Part of a small language model's weights.
Size: width 320, 5 heads of 64 (1 for keys and values), MLP 1600 tanh GELU, 13.3M parameters.
Architecture: RMSNorm before each block, untied embeddings.
Each number is 128 + 32 x the weight over its row's rms, rounded and kept within 0 to 255. Layers, rows and columns count from 0. Numbers have three digits each. The size before them is the row's rms in percent of the matrix's.

# layer 3 MLP down (transposed), 1600x320, rms 0.0308, rows 915-1021, columns 64-127
101:154153127148158175116062086108149157089132169130148119073062110157136192173112120131168185170143143093104174175133144098155119077117140155147133116143154105138087096124167074147162112151132132
099:153126147115118117148158121092114084120177097148135150137120078166115158175150198108157164151117179136143096142082089079144156157160082126152117145141132120148158117116075164141124128140124051
097:071096082137161141150119131138100106156092124156147141123113111153140121118114110154144084160137108109111076190124106130152126127101099192113148093102108117165140180156127167104097149143160129
095:198044118135113151140100120121146143162185103160147114112146141062131161102171173101112075134080115125137121140092101123119107074084119175126113142166130086211151147174171114150098098139167152
099:174155116149140084116101096114131138147138133146126127131134122162119136141099128100106093159125172094091077107155136111098151173186176142126107050137173123089192112154141174105161146184115060
106:120145085083169078151135101088167118199118163169170177102150170115124148121151085134145121157123073170140146162116157114131126175102090164140159154138146080155121099176151136135137154132107128
103:206108116163123123099129175160106091151140103066115113174145089135113081099123111098131127131139073096113138178171125085118115112120055097144130150076083150139148106132190147101099119071122122
095:109122183079125173143162098176182149158095152183162149136070117103129135132172113143114135116141187082111112105102150167106088080176156125133103149101112136128127126111109086098165116098112102
092:095119094118154113105100116112144169104123107147144113108149094113149144140152121129149109140141171108129076152141092089114109082146155109104106104096162111117173093116135156119140071184115133
110:087123108120069063096139130043162118169178064209128104163146117167144164136082184104142132170168173136131170146098118148138136060137112094153127125143113162160116131126127119151140135161096104
099:117124170179125064162100173145175178075130151108163122170158107120141164131149173147129094137083141110106117108186139107146164117140085090180206137104146110164116134103092180104144095137195112
111:081157057132142125141180082169100151067128081064132144155080116139114124094174156144093137145063131076128104120128077038085170092165178122086153118133132152132132120147160052067126122129120178
098:106185147126100131145138169116184084132075069138136033120108117113088128151102096121121105118167220103151137173131126112140143165144152124088066087162105144093078107140117115122134113136153155
101:173112146141125138155098166099142094152150161150135171081152156169101188105112078142154110109068137146135101155139140104098101153127142104177166110126095123159134147120133107112101155196084076
093:178094232070111114162075113171157112145178095151154169153093168146149122140148155124105127138126100133157090129100104115101110184098119103174082073111115141143157122149130137151176127132158139
099:125152113138179100112096027123169129130100104105099114086139145154110130152070125159121070149123083128087150090132130065119168146127122095139131078121101158183101116110145138171173056033128154
093:116173113153164147131119156138144094128170164164121103089103101169141191171145171105108139141107118134106137143111107165127133125085188101153127084164204098156114131065093175112163114168142121
103:079164071130151182079154119135086109083131115142100066141175104098117120112137169162105088089112085163155117131161128086072142146138121144124135120151128194112100092115159151091143121124113141
101:104089124116133123138115131137142124171166186126043125097154155154092126155115124082077118119161139125132144189130173138103147131098141142072149114111109117135087093080169139157123195102055140
100:116160092176055103132134116121088092154143131140162053065134133110075176110141114099154168123166115096144122137109197139152117149141129088086118131152112122117124091125094131119121165161139131
096:127124136127155110105160163032093107140143099090071178149123169135147139090155089189085090112113136134110128059137137092117121055120115091151115135130165103124107092126161087170184171103116128
097:046134118035147139115132081157155108130155106177154146151161142174099120146134146108144175119146097123136174151143122120116144105107170101144157103202131093098167174076081114108105126132164122
094:080146120182170081132114185113073138163077166160122128095145179127118127138126122110212116132139117073071102155147094121142146173141142113178118126086068109151091124171110103087205086129148130
108:114086135136117124113120120104121056116128110137143100109082124092102153154105121192148066150102125171130126123106198128172092170140123136079141114137117159127098101136106093083163120154174104
102:147097157142160098098137082111183086121114101121085104130126125158076100138150176121150134191106124187142146139175139116115117109115165150052104073150115129092162154105117129101096168111113094
094:135103143108116136096130136160170133109142106122109168117055108175128108119128101112129122134149096104130124084110168147139150107133128175110203090142194136119102152111095080068119128171047145
089:161139071135109095101124136142164110123110106134091096145147147149108131147134144092125146199191099165089085103126172169100118106093130100097097129132126142093169134122121111169154135142153166
109:162125115126138151155145126160154122134132136141104064120163123134119144113120140069150173185038128121113140099128127173099101122204121104075168161186096194142180144166095132171136107151089160
105:124093141131162171147136138147167102138124106155150100147094149131151141204135132125157129161139118113139188161161152089185139117144093122181135146076049139186096085075145116155136186153217148
099:154095178087126140118127160098146125113146125161093104170111151167110141144153123161122141138166167129166086095154092108172091095168123196124154143178084158135148118099108122130124162078114090
097:158100065115101101132085099196096146132135110161152168103128103143050110116133090117151118145102178084097137157130164187095139080058167109087153173115135117207082155082088131124104171141111162
099:139133170186134137163117170139153119144174134148223142131137110104153084123134171089107081082128070095171140109121116147121184126128086135115162133147194128134178170100152129113111133100153177
103:119106111105165211158142122153069128129142101131123078094123187075068173146142129109127111148166182151141116204131118066172173134172150098185126097096114092153133139078149118139121131156108162
100:166103150159176144143110177163181139132167131164097107091103162189105105196105088168112131171093095121174128173138131111115157138148098180085107188165127114143142106143190086108099140136186094
097:255098182110164131153143134135137154162041137136171166173143082153124094148089093156119135160109133124157108091147089144095126151119137073171140108116066130146112110121093133123070125092155110
093:138092115139130159162167138101173195159150132137153098086120146150075148116158120061106101113164141119136125141146111037097124094172098156093084107128122153181159139108109086116108131187142091
103:129133101121145145108048179140140095098093103102111154180110099182133128112112125154160155144139154173125202098063153071093167159121128151123071167127099134135091076138138125199121105148182121
099:142122137158110109090156096125130086106163134112091124107159124156086161153120103105172182100123113116115091086123153094106119094114101154086179124051103118101155108134176175073093127103100176
108:109123147092108110102113111119141117139165120133150161104141142142144100062163130165137094089130099184111159154113129133130110095093150117152134158159145143130108128116113071107129120147112110
096:143101100179133091086129122162165130097126133144112133095110101188093193112139148187138138070176094074113144073167151027084121225128127158189134106058154130073145099119140165132173101164180132
112:078143073172081124092162105149152168095156153114219175149073129171115101142059168163121116162152068137100161081141131102122121124120121124101106116131070128056089077180165179122100123119137143
099:126134059051165126099131125117119137162161084106096047119115127117093168145118136122118113101119119104164151142118151155115123129102147134159117155168051145155130131178144137167123108104126095
101:147100084130093128121100129050170068100111137118138119164096101130114166062114093077113070123149072093128134094139110123099157116112098118147079158153180204150163194137182157100121145115147150
106:141081148129110106198059135158107116190100092161085116114104199143127049136174141128075115111118107137065126130148147074107200129070105113163114082158109184115105105089128142064159182134147128
101:172140171172094126098147135165134079117112113168090139114123106105125085150077148163164111108145139073087142157112142156161114144163106137126141115137127097123069128095135107172105110073146103
099:088121132161092152047140153092129180102133132136111120129112126126161250124144130102060112103112179068141092118135148095124090121136155133109106148137190165120127109152150111148170102166134123
107:090134155102137125090125144139126121154146198074152190110109154141167166082148093124194183143122125142100149139121122106134102136126093084074181142103181090140124184111145116154097129143129152
100:138140123176144111164126164156105141093064128164122156085091142127171140138142115103088157148179147116109041120154067152131170131096092107114124134104123099094098143095110040173157096148141152
102:211082197183109146103131172131158116150149092100197084146151113176170103137153102143120130144111123151085196163114100071071134104163095123124126119125166118129128124117161076156148146057136029
102:041138132140162145101116184130171192134125066106177104131073183084119178110166142139153145183089111138114145114138128142143070146114080099168098088078145158130136139177144116101113088138111085
105:113099115096082107172064150078111165152111140065119066120087150159073155098095106097133083149172131072165091102146177072107207160117113104077117149109130126147158079213139112124156224097158133
097:132171167127063126125122076101109153050151104167114149118115219170105137099148171079099147135129138107115162093097155146120186112155157167078119152094109160153147156173136114136123148118184159
092:119132154104128107138145104085141119162128137172139081141140161115138092139161197128076164086144143156092147096174192094102132159165151140145123069117083132130114145132134132161112124167141197
105:104149153141115171140139151186142064161133140134152138153122079146125096165109192098108136139106100185174116191074178143128193145113146126152134090085156162134134116112138083152072134094093133
102:096103147098101160102162114132168079136145091166166122122119160125189130150138118096160155149138063129178111107117161133119150139166094098096112144106095147118162112121127191122112127174115092
097:102121115043152157085136083093145105139116124132139131154132140102145092115144156140150086131102143152129108127086069164182176092175115169085126080109113113074135138129125074157107084125073144
094:124155109093176080106090112081139141142119084117176141084157089150120101149093132153099089189147116177133101117147111082170155108122156096160164100142110159118133116087130088207160075153134209
098:114180094085124103188155119117122190183157170164100162129098146103137128097115158073141122097089110210095127110109191118120126112074180133131138103119197111121163171147073085177132137106147113
102:071158096105141086140134201071139118117153115162080118145130126158145143158114187127145132130106148167134156086092159150167120081126176171178142120139123120146086159129123104119110119095146134
097:084135144115119124162129176145152140106152114143136104159114089148068142101136128150110106093141127179146140079156127146112159172146120121110150133113152111185087079154114142089132123121125166
101:141103143123085116125147153184137115193156141113123159116116059126079097142125153156145169096107059125150114093066125086176151076143088122129140083141156130122089086086152172088077096151096093
094:128124147129142116113132181180061199176139157162158105100100105130049149115162129068096100137097137112094108077149101080157123105091137126113120106107149153167082092087115095151122106103089094
111:141075164141119137137121122091137106128149128088084099170090123156084107089140089155148116141141189097171089142107140154138105131084078121147092167133179165136169161139086187124155122122156106
097:111132072123101157099122128082116171136086170095134123152162102159224162168160149158042135142089123126118089112168181091135151148127088105112156177176128098153104114191152115163113046140117099
097:139137106135157168134185183101132144068094107139164103100082120161116133116137147147152143126091125120061167116098126128116137120153144075111093169114165111158094101161178081102151144149118211
102:078211109193060142123092070127074153096100095154193159134133129177094071135130094077131120126137128092186153082123102127165108146149131118090139142112136092173175088114121108050174100130180147
111:116116104162150193086162181180118172112194100155115122100121093098145172075087126115100145124145136158160094137103161141133106157079184132166067154131117150118142152079113104166161093158133129
101:143100123142132152115139116104110089146131143160108155141118111156176187104219179118104049083169150173128156135166084174151122107173105108118102088163104176168086146135107148115134084131144097
101:138185123155164124086067073088125138163109075134144102164145184145068156098091157115142178102093051127166165134115117109089128098102156136165155147125150113113130119139143120086173159112109176
102:061120129114160136090125166068197142127080080099177133069121164179137144115127148110142092162103149115079174136093129122137106086124134099095149106114133079137060135095109162104124141191148075
096:136158095118146085122119100131122185094131093044130146055086145158121083101091090146132160197163113119108166120161069121142165085189064138110111132108081102141125155129037085145113099140069082
099:164113108157096080183112084108120119087121119121151169120091135125116122128121142152104121124125163119094106092090168185102107161132106133124104185117124117156073156114126107194147120092106113
100:050085123083088120136131125152120125140150134138120154119172180180156116089145116096149162138136100107135120104090104075197122101141130160133174153148118097144127129143157136197131131153099098
102:145161093109143143126175110163070163162146176116157108062139167132109154178136161060169153096069142204129092122124109170158114104130123160193087115156120106145114128097208115150132129165193110
103:101144115074109177129124104097156124090131123117121172137104048160102107089164143152115177111098112129184120115152123101092145164087163137133120106108121129170093126204116078123050145158119147
105:158109149151139099244140162141135193153152099145132136126107153111102122159156154090131158152113110163187149106125111151100075139103133113090158138180181143123081146139028155087137105087105132
100:172136213129141148132145118073138154165106114131169127116155167114175198077146129085170154094184082135147168096139146151098121146143171117121104102123151153157131124104126154167174160137120097
095:173106109173158096162111050152099103155142128113084131126098133166190132111101112101061158118130103109098091126140114098093164105150124113166119080159086163177151184110098078102133157126067106
106:120142169089104124086206131121156111126121137087162100132105104155076148164170139165092145101144078120087153139103173109122159134139137131097127128094152124066104087184109136131120071081131101
104:149178190115054106151101076151119137094100111153130103169075042114132119130103114175129133100115103111099072094158125132128103135146137180140148166128135095127134091179138191161152101072164186
102:195122094094157145185086110129095144103117207126174144130118147109119111096140123119142132159142131127175159126120126235120129135127116170155138081095137119105092123160188177120123102114093085
107:166088102081150124134127112146111111167134086069174116164123143099123124109095109133147107124183114091143012156135126188114147149124068141124085107127096160115141159119112128139166124133096112
107:102139115113158153127135148090087106123114172127138099077121145178067061201128174095131142129139183136113124155161217137176130146179090143173112156159199106129153169114114073130113054138120097
098:089191087142151127128114137127185099103125107182097070129066152090151085157111106136150142109140157154182145138114134110101094131075180130066117204148127125184130097079127116156181136092115109
101:078171100150153111163119109116088104095092109123162171149180104124119171146100104063170152112109202112114161148150158134157099110075100196168127099124143143121164101107162106149133121084151160
099:184120171138127104130090162137159149131178113134162066167111142122134134183140139128121116153128200171077144095138078071112117137144085104132103121189193105128121122133128110069131159091149140
099:150166110081141151141143068128097104084145119112053184133164127110133095115163152106084102162134145090118032122103147128125109178185124126113094142163156162163107119157163155166117129110112153
099:088104161224154121102164071132116118170137129151144038094161122125100156150075103155193163116133097131147145109084080124120113090125163124168169106122180135113074128164125168137159168125100108
099:148190158108147167177190091084096092186166108181117040159126093133103125099132175093172160151112137115151081143041121135132168123128123099119116123139153119194121078163114127095053154156116124
105:164114167104109105145100103163126101101176134100157110084139137087052137134143067147177150204160189098091115121075109168110136136124099112141124116091133086126107133106104098127157168168159106
100:078171080137154159110141085089136128164143135079178078158114158077138135081175115075091131170138124191067076115106127126115187143145106138151146086168176131173150111149121138102137116095131151
111:171141117121119097119127075156123169113158105134159173125113137158151097116145074179136119141083136068162140151114161094169093175155067144121093155135094147130111186121139147137143099064157120
100:077166142111175167110139126175148199079150085126158176124122080123089138132120081119094145134157141056107064157130101163151116077110130112123076074088152154088140161152181120129157137119101094
110:160089153104142119170121124112178135098149140145150176140158162149138091149110135084115186174188104121113063158071196085149115132131140093148137138083147108076099133109158116119159126123120104
100:184128152137170118138093120106187061179130168152139142116160140169132095162147122153130127079128102075095092115111122111115128166125102104115106090117111144144145166185147185116144139172095096
088:112067135156098125066102171099121134100137146119088183111150119089125118157119131122124131128131157111099168106113132107086106081072142145169068127105136118107156101134132154166206136084127179
101:091108106163106098112129146065176156185145113110109125098112115144139107136091167042110089183068161084196153227156120066158112129122149101179098102196107182079117141110117126136127101157160102
113:145140064099132093105166163125107177114127122120094150141134108107096108149117092154052136131101252173148096138100151101083137167105115129122098140123113131099162081083140135072073143085183156
104:113120085081090158117053167115091142136109164136087088152117168110108141124103124232172197094169058133106155105161138065155094106126128155135122157111169137085115113143104167113108101087115147
102:166161112103168108134134114104140138182165133142181140145097123163121061150153136109071106153135072112086145087121105158083115145101116117136188093166151146098089123103120160119187174168125170
104:176111128163169160104158178114167102159110160131120133167108165166077104139090073155166113129137134138136087075141115116152152119157116167074126111148154117129090139129172110143122195147048175
095:121103154113110153142135096201093146099098142115089084174093150133163170162112125122102090091113139169141151101158143136133125115138158127169165121171118167119138079139125102183171150058120109
095:099148060134168139180100097131163092154065127105086121098127129135111185097112100172140155148078120111145126046104142134159174098151137121186201069154130177146156146061124130136106154195143185
102:148112154119123088130121087174138123133078067154180106201112191094091091144172099150101110083116176170128144125163098109107142146071131166074118109157117108138117174111129101116104141142099111
102:104133208124109136172107128075164097157155115097192163102153126182115128146109155206124135129124161083110093126135189168108149089155140160141156114097146094163128118156173086089140158115122072
085:133111098092162090148125099087173097083127146138147138125131202114172168085149091147069128070144133088086127162112099169131099105090190090135127111107077151097065122084111145135128089150145145
099:140128060142081068137101158187112143200117119148094142130178149117165152128193151089193165066112162136146140125133083156129110195121103145108102102151140141097139122164126116152137132176137156
# layer 3 MLP up, 1600x320, rms 0.0733, rows 916-1022, columns 64-127
100:153112110156135126083125109149122174120088094088151104065145160119136113158090068148099044112150080104107177086133132178113128068102158132103098148138117145123080141111179095146106087142132212
094:168172173097089072144120175131112112086099115129129091121145150158110076119139157072123189103125134134160157094184112113145162165131151036121149148071100099091134114134068091142114103096109087
099:100162132096136104166096154106158122113122173139123147110133092144107137148081125168154123154099112153127144083136130131176105207153079082159076100059083171063058137083128169185096130121119134
100:118138116092085131150133113145133135121137149107110148125111154125113099160166125175155138131168102165145189156134120121117108067090090131147125166149091128157072137085108086166132064089145213
103:154100140148101096105149073141091117093105141162111127102058109191144165146136116068096126132118219128108171111134077109153136089145176115105119103091136115117171145133076067111157153090153111
095:133096063135097093121105098133182139143117147160132162166176104099130170115136142150115075144179040147065137090077141124093119084174122140122124127149137131118121087081123095096186144117168103
098:133097120157160060131128075110077097137095135154115134133193159150103118101110103107144109157146062206129139137123108112136148092171155118147129112134141147140118156109128147151136164093178099
096:118119167131120122138154134147086090157170182104192140138112109125118121078132125171114160123123050160140163117105138170142175128066122144124127151086125114120095167175101053101111131081155078
109:110139123133136095118142184116115077115126147123163132140131153167131120203114097119085114168120075105088137119128098123123072137183128115158128149158115148123070049185170116064110134091137139
105:156119076119148184108156084133037058139143126179121135083097182125106071108079080084139155099190103144185111162090080127132163133087128153143088094123111130118151105201117128136084084154156173
109:161154168151130148120113181110106119154098118190087121111148099137083134152168195146133153083142158169121171163127171143059153095086111108108154138121137088155129129162105201130118137171088076
098:119087098110144121117105104127104155123207166137153186147168102152197095113137160106095114106082086138151140113091142127122120114151094127143100207160115115172126119082129116161110141114125077
110:108134108065206103079147053181079188118097107090126120166148085071131119108136179087130172098144120119127153117098142096102167139206125159088129117088123154068112135113068149114153077109193160
094:112105135094099138144164134114122158099117129116097098077199063095148130119100109126139157129124190148133172116138143164180110138148140127133135132121120045086170175091110112121113114134092133
101:122138169141138149123158188161140146126188167163180105149145144154111135116169109113111133091120115106174092152132122148151107119148146135161098192164134102130158131123139087099129200208074121
093:163073163124103076176101145060105154128092122110163141170105140111104091071138094165140062111172153177101124099164120114113157129120089147156138135086026151085130155111164079137170101109124095
104:110103189128130100163116127112218169179129122046105186131141146115108143176136121115158177131140161061123119129077166160124092112103145088177101170097126049192136174110114155166112123174128144
101:119173040150093156122133162120114107087131106191180092155134135116184163138071167140168129126081105118092132117140183121106116114141093122146127117187105153095121133158124127105117071135164104
095:155092130136160120101111147131112119129147157168063206164147079190118128164093143094082155112122095104161111149128124135114112106094110118199153123076146107085169156173158138187140062106116120
100:113115073153099143128123126173097122115106199126136076093107091132097167133125166121150149143129105217135107154115073113130132180151083087093089093099107136125153214152108197099097132161184118
098:203104131214083081129150167133133109149125150075132084152107124096119135133123133137153106161156113172096165128130121129131171178209108120157106131067094153130097114184145132168095112139133099
095:110131114095096190138119139127188134102140064137122178144134079162091115123117106143100122147133155160205129116089180092155139104131130181115133124142158119101167141108169126147091140127124116
097:161087148166113146160126160099091140077099132111074137082133138099169146122196139090148189133082112110106111113161116140092082122158120106136119159175062161131127139070091178108105162047096159
099:108195084105131162113115126115081147054194134113113193151157115116147103173095122078113114129176144076108116143131159161149095113164085092133102184111139126122079050148136145131123083143165103
093:125148109113175090136162130083147086161173108150146139117148104095114165119168149103038129153132148102095115159099105149100067116082105123138082116062111132145173095138148191162121080091189094
093:115123173130165173172135146101132198156146164141145150103124106109169166116110110159144098073084149132153123191110096090128148141116099175172115128107133104113102144144084122096096124135132093
106:072142156162141088124145118130097148100098113167131151104067167124133108145164107162102071113242108134156114165108111123137150094084098136131099109076156065122073114100149102155131125162164116
107:118162168123133126154100035129091139089084129137100122119167135127165151095093096163138140130075131146140062121088108138099100116112144136120130123124209161053129153092089114124164121082021116
103:085162105160094112108092100140158117142102181052183141104135118073085099148117106134127097139089109099109123175078164122161155145157161067104081087124184174109101124181124144176109185167165168
101:107136181107155159138147156091182134147120165099084101130159168080184134109114137145127132090119143158139125093069137100154114167211081148175120108141121180062166078112128133127172132126169125
096:135093087094147092113077135113112134134091145138093088152117169119120116138077101144104108165114172122106118132120168083143045133112139127127127112109089171094093112113091148071100077109133097
101:163134141135177126088122178132113156093082140162180145145165090119176089117112168161103103118159127164146074082085131185054110116077200150123093146102143148089185174199110146114108111078143144
101:111148143090107088125135091113118146125088139121142135174105134047117118101102116118148122093169202176056135065164110098111094098091147075152126106113137188126113133089077135137159136133084181
101:052138066144135116145091126083145089102249103111078082166145186141112119128160144093103127134123083111140137163146164125152141091134105180051073180129148108078160161163149146150179107151113124
102:114177154140125099142090095150136074093134089134151160149146123123154123160112147156148149141111138102142141121116164183166115163111152102180182129117148077060045141105143178112128126091119135
093:153116171108098133116154119110069112181103190151067129080142118123167094144110145103127124143080130118134117130203113178145094140114132130134199104148148128080169176151108089067118119086066138
094:135136089074149092123113175127083143123111144140169147157084160087133115076138071132114087107153130130114151126128144140151143167172110141171086085203135129144116148121125119163143124109153078
101:176075114202147113041103078061112109123099143152151107142117121120149160178100148104121149137122097108095168158129128123166149112134071153133151156146136160106123149113147156138088089098150166
092:093156124111101185175128113074085156113115085127168104174150148098165068122096145124085138159086163157159144194094130167106120050147093128108091129193153183159094120128119091136061156058134114
110:148120145161096118132119165083116089130045107152104088120156153107094146105158132150142117143042138184079115136122095101138109201180131112145138115132113120153169131147147093101109123109101081
102:107102188197074113182136154134151108156074144127128201162147126103137092090145151135122159121147153129086099097138147085162148155183121151103093112058202107126137132067100143071152149141117158
108:127133140156120118136120138128122127129137089132101133128186146074165118192094139186138148111113134199094146169127129112172116125126136113129173057131064103126071066121109122141172117149116083
100:081145163172118145076156154132104102075153142120158103141143109091115159099144148136131139163135140134125126131129161163121146121129076142075135125144148162151164172154115133209119103150122161
101:105080083077098150164129135121118145068167105081141145131179156200177165152100166120123132145095080139079116146117140177141142105133107139119146174155145168126160153136102151138083146159090134
100:166108099108187108185162111123108081149151142125137110131122133134124043111143145122167074142140058158146178164098112146134170104115120085188102087113068094128127181100169134137114181090112160
102:132154109150095115099151102118108162139100102145114129135144127066170067076045131101066090085104086102148132148051194163161136162143134133147111124114064097116157130127101094104083114131118116
103:088099137103147174080130159139128101168160094097164081137157129078077097092113123123190078115068114132170166094101182133152125130144154131133131167170122117132110138187164214086093107138087103
098:087151137091108132134176108125147127118126127138119156105111132117041140135124168065110144084125083173187075132166119215152124146116179129124121169133112141164153132145116152126075138174190120
101:182187117117145132095123101165081081120141179120101129116124127135132131087076119118123125152144093145165120161107115075152181099105162142119139104149167057074148161115143117149131180085165141
103:128183143141114160120112085132139123081098143203136159170129119126126100129153160133110134144064146097074171133189088159150141164145116132131120129088096159131117115105162118155080130089183070
101:140102143178220140139150162150143145218085177089118096146167065065174149137081113169158073110146119177154136168117114085147091138099088133150118097158114120147129099142159107148136114122127097
099:118121110147102130131089145160103126127140153065135152127116073097114158161117069120161086166069103125166109154076061199139115055078092146137116157125179097128172072091126158137147131156156076
105:193091143073106074141061090138129181086089137131098109126098113073173109109102070095186143194111096114057120063150108110144146151199141158144129122138125104131064104151109157131153088147121120
106:202092156135112069145119147122106149095106140089118139111132131140134155130087103098123064087099205056131132122116080152140058136092114119107123159093133085152106123157130058130161104145102134
098:182130142151094090171105162155108181116112109173111127075147075116100121159134111101136169136137116099132154113116211152121111141133164073142144136158176101173139080124141165102113111139200112
096:125167131143112145159119148146101146121133193159107128143104130180110107126124123090144112077152133132105149163147163165060089179171153132072103154130147116077118112172117157116116148132100084
096:085122139182122138102078127155145086111049116099129126094114105153133102168168145154062146129085185054134155111160100124128096143176069163122092123160130185128083100078133186117140164136110129
101:159101156109080130093056097161144178135108106051134130107176063093124146085093144161140131167097069161095151134178152111085099152135114117037070145128147115143163157153166117155170149146146117
095:193149102170102137125103121110108097149119134136102164174100173126148088138078147125168192142126146085096151180093138129120093128124165139166131122138104161120132153139170122180156082091164092
095:104172089144188136072109117136131164070121050117174097143132176087168110122126192058132114154136143089132184112116114118119091113136150145148094182125140125130128128129072083158128156107182164
103:119142101182109173135122081090151095098123102107104103159104187146233094183091105179186139122163130157144097173153143201146141076158132160122137111119136085124209186136093125109139174171139154
101:117168123093098159077157121189127087103154129163124115121194146128105177169170190148091127099113116129133110093158107137143134145127160169153127172122149102121087075123149129204133086115093117
100:134139139176187133160140136127147096123168109151111145072071131113046107068143124094175152114114120111132172168135077178136130116187128107150113065072090155132149155047110146083108218131109127
098:114090163128105117130071083156070114148148149134109117124119086109177160163137128126098122136161156083220091162129190141138093142114142138130150119125120122097138141068098200156113129105158090
100:137065147044151101152152192113159099166114184089066102171109099101140137102139116164149161090067159178085106089119120103085134101111162151162110154116080094124159108122068131120131177130138084
111:176127142099130079142125106110128093143070143118134109141082137126130065163141143084167146189143086151117137102163056137179182130186078112102135144131158120095134132135142158129141146137171097
099:064135160143112106124125178141139145102125104087136092142139144102132073163096074097103203219126121105158181117105167145071121092076120176112152134105141093146153112169115159070143185137095154
099:134072100099118152163169191136129110076118217133092161085128103074177078181121162133160141166156142135071090139188148116155091146115074097104132095116116167125098107116148139172098146123101062
098:183105158119113146190147113232066136135141183096124100178157094121088082114144099092150162156131103173145077077180113140142154150114125178139135128134125151138168120147105063094111162150137171
097:141128188120108165143117131150118101129107126163094089188197108090137184149191157112092116094098144120148132119116176139131081171070215090102141125126157142100131111109201179117113155121132130
105:137140141078134163113174175174173131151116139120122106124161139109120140128159082092133130135160131145178120160141069108173116138121145118154184064141113110089187137126103137081120115116149123
097:184172129141154181131119138102166125114095116085118129112088111114111115135040120168111100095109142104101143168114184147119134118135145146108126114133100111096111116127149095110120066112172160
103:138081162132156138131128157124163083074099102138104179213134118095169133118189130152137108149172143135131146136152143117149079151121087063073182144103132145117132093093096124132128113151086154
096:067111145130163113112114151100080118166130163102135104087148164124179104127152105098150169125076119182119166147120138101123105099205070173114105071086116166084172137079151140106103171089158130
103:129197107131133175091126121136088107137139162132132081128116120139174136101094100185165067120134142073094153134082142105116153114113138100143159124111107094125160148137132094151103188171168136
103:078133103077111087107125118145152075064205141080092143116101110133095062182088115152098090154117145170110090196133078139172134126127077111158184181136097138112107136154151080124101127102151148
100:085154136096121138068161161107144108151139148144198150091178133089093140149139145086170112151106152122122192122146167149111111152111151144096146160093142129087168056138112161125098109152203140
105:074120116153136111169080135154074145130174058143135125119106142129162131092099115085180093141118203099154095115122131125123081139166120141125120137123112163182167172109133126108136181132162160
103:135130085139147151140139186131074122182166101076159159120132192115136120130108116110091136147127120080140167098106151121133156168152116120150130105101113155116124134102084073084133141143073098
107:137078159146121125090149098124129080109163109154109117177182097065120099136119147137124138096105133121138079097123132082128195098093130124078136166130127084132150127135078124195140122091170158
102:113191136145153113145100157088158061109143046119040116100113157161181105130128125120119105141072130138124145096123103075166125115149162139090132204118164136057135165099101142177095116071163103
103:156115138146089106154158140198150039120108142127114091159135136079172173068139164170146144120128154171153097128115056158136094133090137122080144130128110185184177079200135177124138156151123191
099:159070156131110112107144113122083144147134146080127136155142125159114203096191109098102128165096076112077115143157119135147150146179065133146104015103179144090107176179140164085065133162147111
106:152092155168117146152130152087078188154178106116085095124071193108134084112122135149105126116131079146143055114110098120096164148185159114123113201141178158106083156142123134093121129156134095
092:070137118109123154152169116157060123088073136126095193078149180065147134096115109156124093147153097101194144152116220177137175146132156181067131119125092159117129136125135159203140117176080078
102:119132202166111088164114204145188170165104123085186061098095131148137167097084160170183104113130102185152179110208074098133127089055103130174143174135121147112174143120108111089165174193105109
097:150086101030093147141158184092128128148127176159118164164093091162126093109207107103112081138105186147117077161156197129104190169092093128118145177085138128162158131134085105074097103105209160
098:123107082082127119096062147187154170097138122075188186153149201134203119108132097129061151137123105146149163188129130099152166128095121178164129102118147178124150151081085069150176102083146146
103:110189144174123123105131156114139135129089126151092140216112128163139137091114174086112124102106078161142136155167138119120102154133152167114128132146183152116137107131123142085087112061080141
102:176086171098087176124138157160120093122099151170114130072082152153121139081127096148146102122070147121177135104092115095128010100101117116109144171136119122075122150117073099140152080115136118
105:088174150131147141114089109103137125170062109115155068114144137150143167174091141143156125146141121144148117121150150174097154117082140128126106124086181120124108127208087149124153093167134181
101:147107101145098168124117088164118106131087174113110079100172150098147122140105215100128110089051109135149147082083120131120109163114111165085191200176169152126116137096099197148156132142151161
100:108183139089179142077093078143122113176088123173139141129109081107132135116134147174102109084085168110155156112162104146102092111078137135143082081179135150162104142140081176097134191108158138
102:111122153114078179119138140119134147117144097124107191138104138134127164091119148152126130175098151186129179081112136164129153119125139135173142148134192112091109161088124087143092103114133151
088:183192089116132099173102083148134183154152075158167069134121122114172144086137121143095128079177134067141138134125168163191119113148174131097162171150141164118051153122145090109056118146092067
098:131180179112116213171073126212059090068108117157127158164119096120159127112154054118135142121143151200091152103153146157109121115054143136112132137099174124186111140170116126151087093143104096
107:119132170146136180154109097120135111129134091136146117131134137136147128093123197115194130127130083130115077101124129145176138079160116181154134146107129070092099163153084100146131124157088101
107:125087165166146143149160085179163121135125123144147137121093103148176137177184130077080087106126152110159115153127118186133172191133161126137135105143080082159131114118152113133175189110117110
102:051124159145087149121116126153122116103105138126062141095118191067147156074128124140169172100118170145185107173113115124173140163120164142095111140087113109175189146146096100154098081082115090
104:121124146069099128155109132104131138122099107111154166077140068156109125111119163141121129147137111080159180175122160121109065167119116131150102111179129130119129043160081141126089142133180101
097:162136097104116107139122110078131115151170056119165163091120134115090088098150131133159181212129094112106139190129117131130151170161074111102134154095132097100139145106103126075136135216148143
096:106101161102129111094148159122092142101185137104160155166138150130132068153192133102122092154175123135102103186150128106071075132099117117101039174069166099107101122184120148099162104104131079
101:084104110122121136135147138104099092114166134123103159067118095166147150132118129130143134172135111087160078128073155119137123133228107135182124148102136124118123113132039166155169170122142163
103:153122093141143152099143199168105171120094141156080101140112148069126112121156127079089156143164144162164117149095085075132095147081122136146126149146105140113109140067096157178144160144140172
093:102136132121122129119127195162091096190180124146103145138107049108107117164104200092181113177108098146159130071133139120112130132150073141121113148147175136167182146154151084145117153117108076
095:062136154163206157135163113071125071115159155114137120156145142102092137157069089158142102094131048126093129078112175117094125101171116122149139167075128108148149089112128140094123178106130093
100:130094143186171158139116115121110133171176098126124112133183061069147112101133118099100124160093182171114142173139149142107106102131096144159116120152126118149097167092100137122128119179130080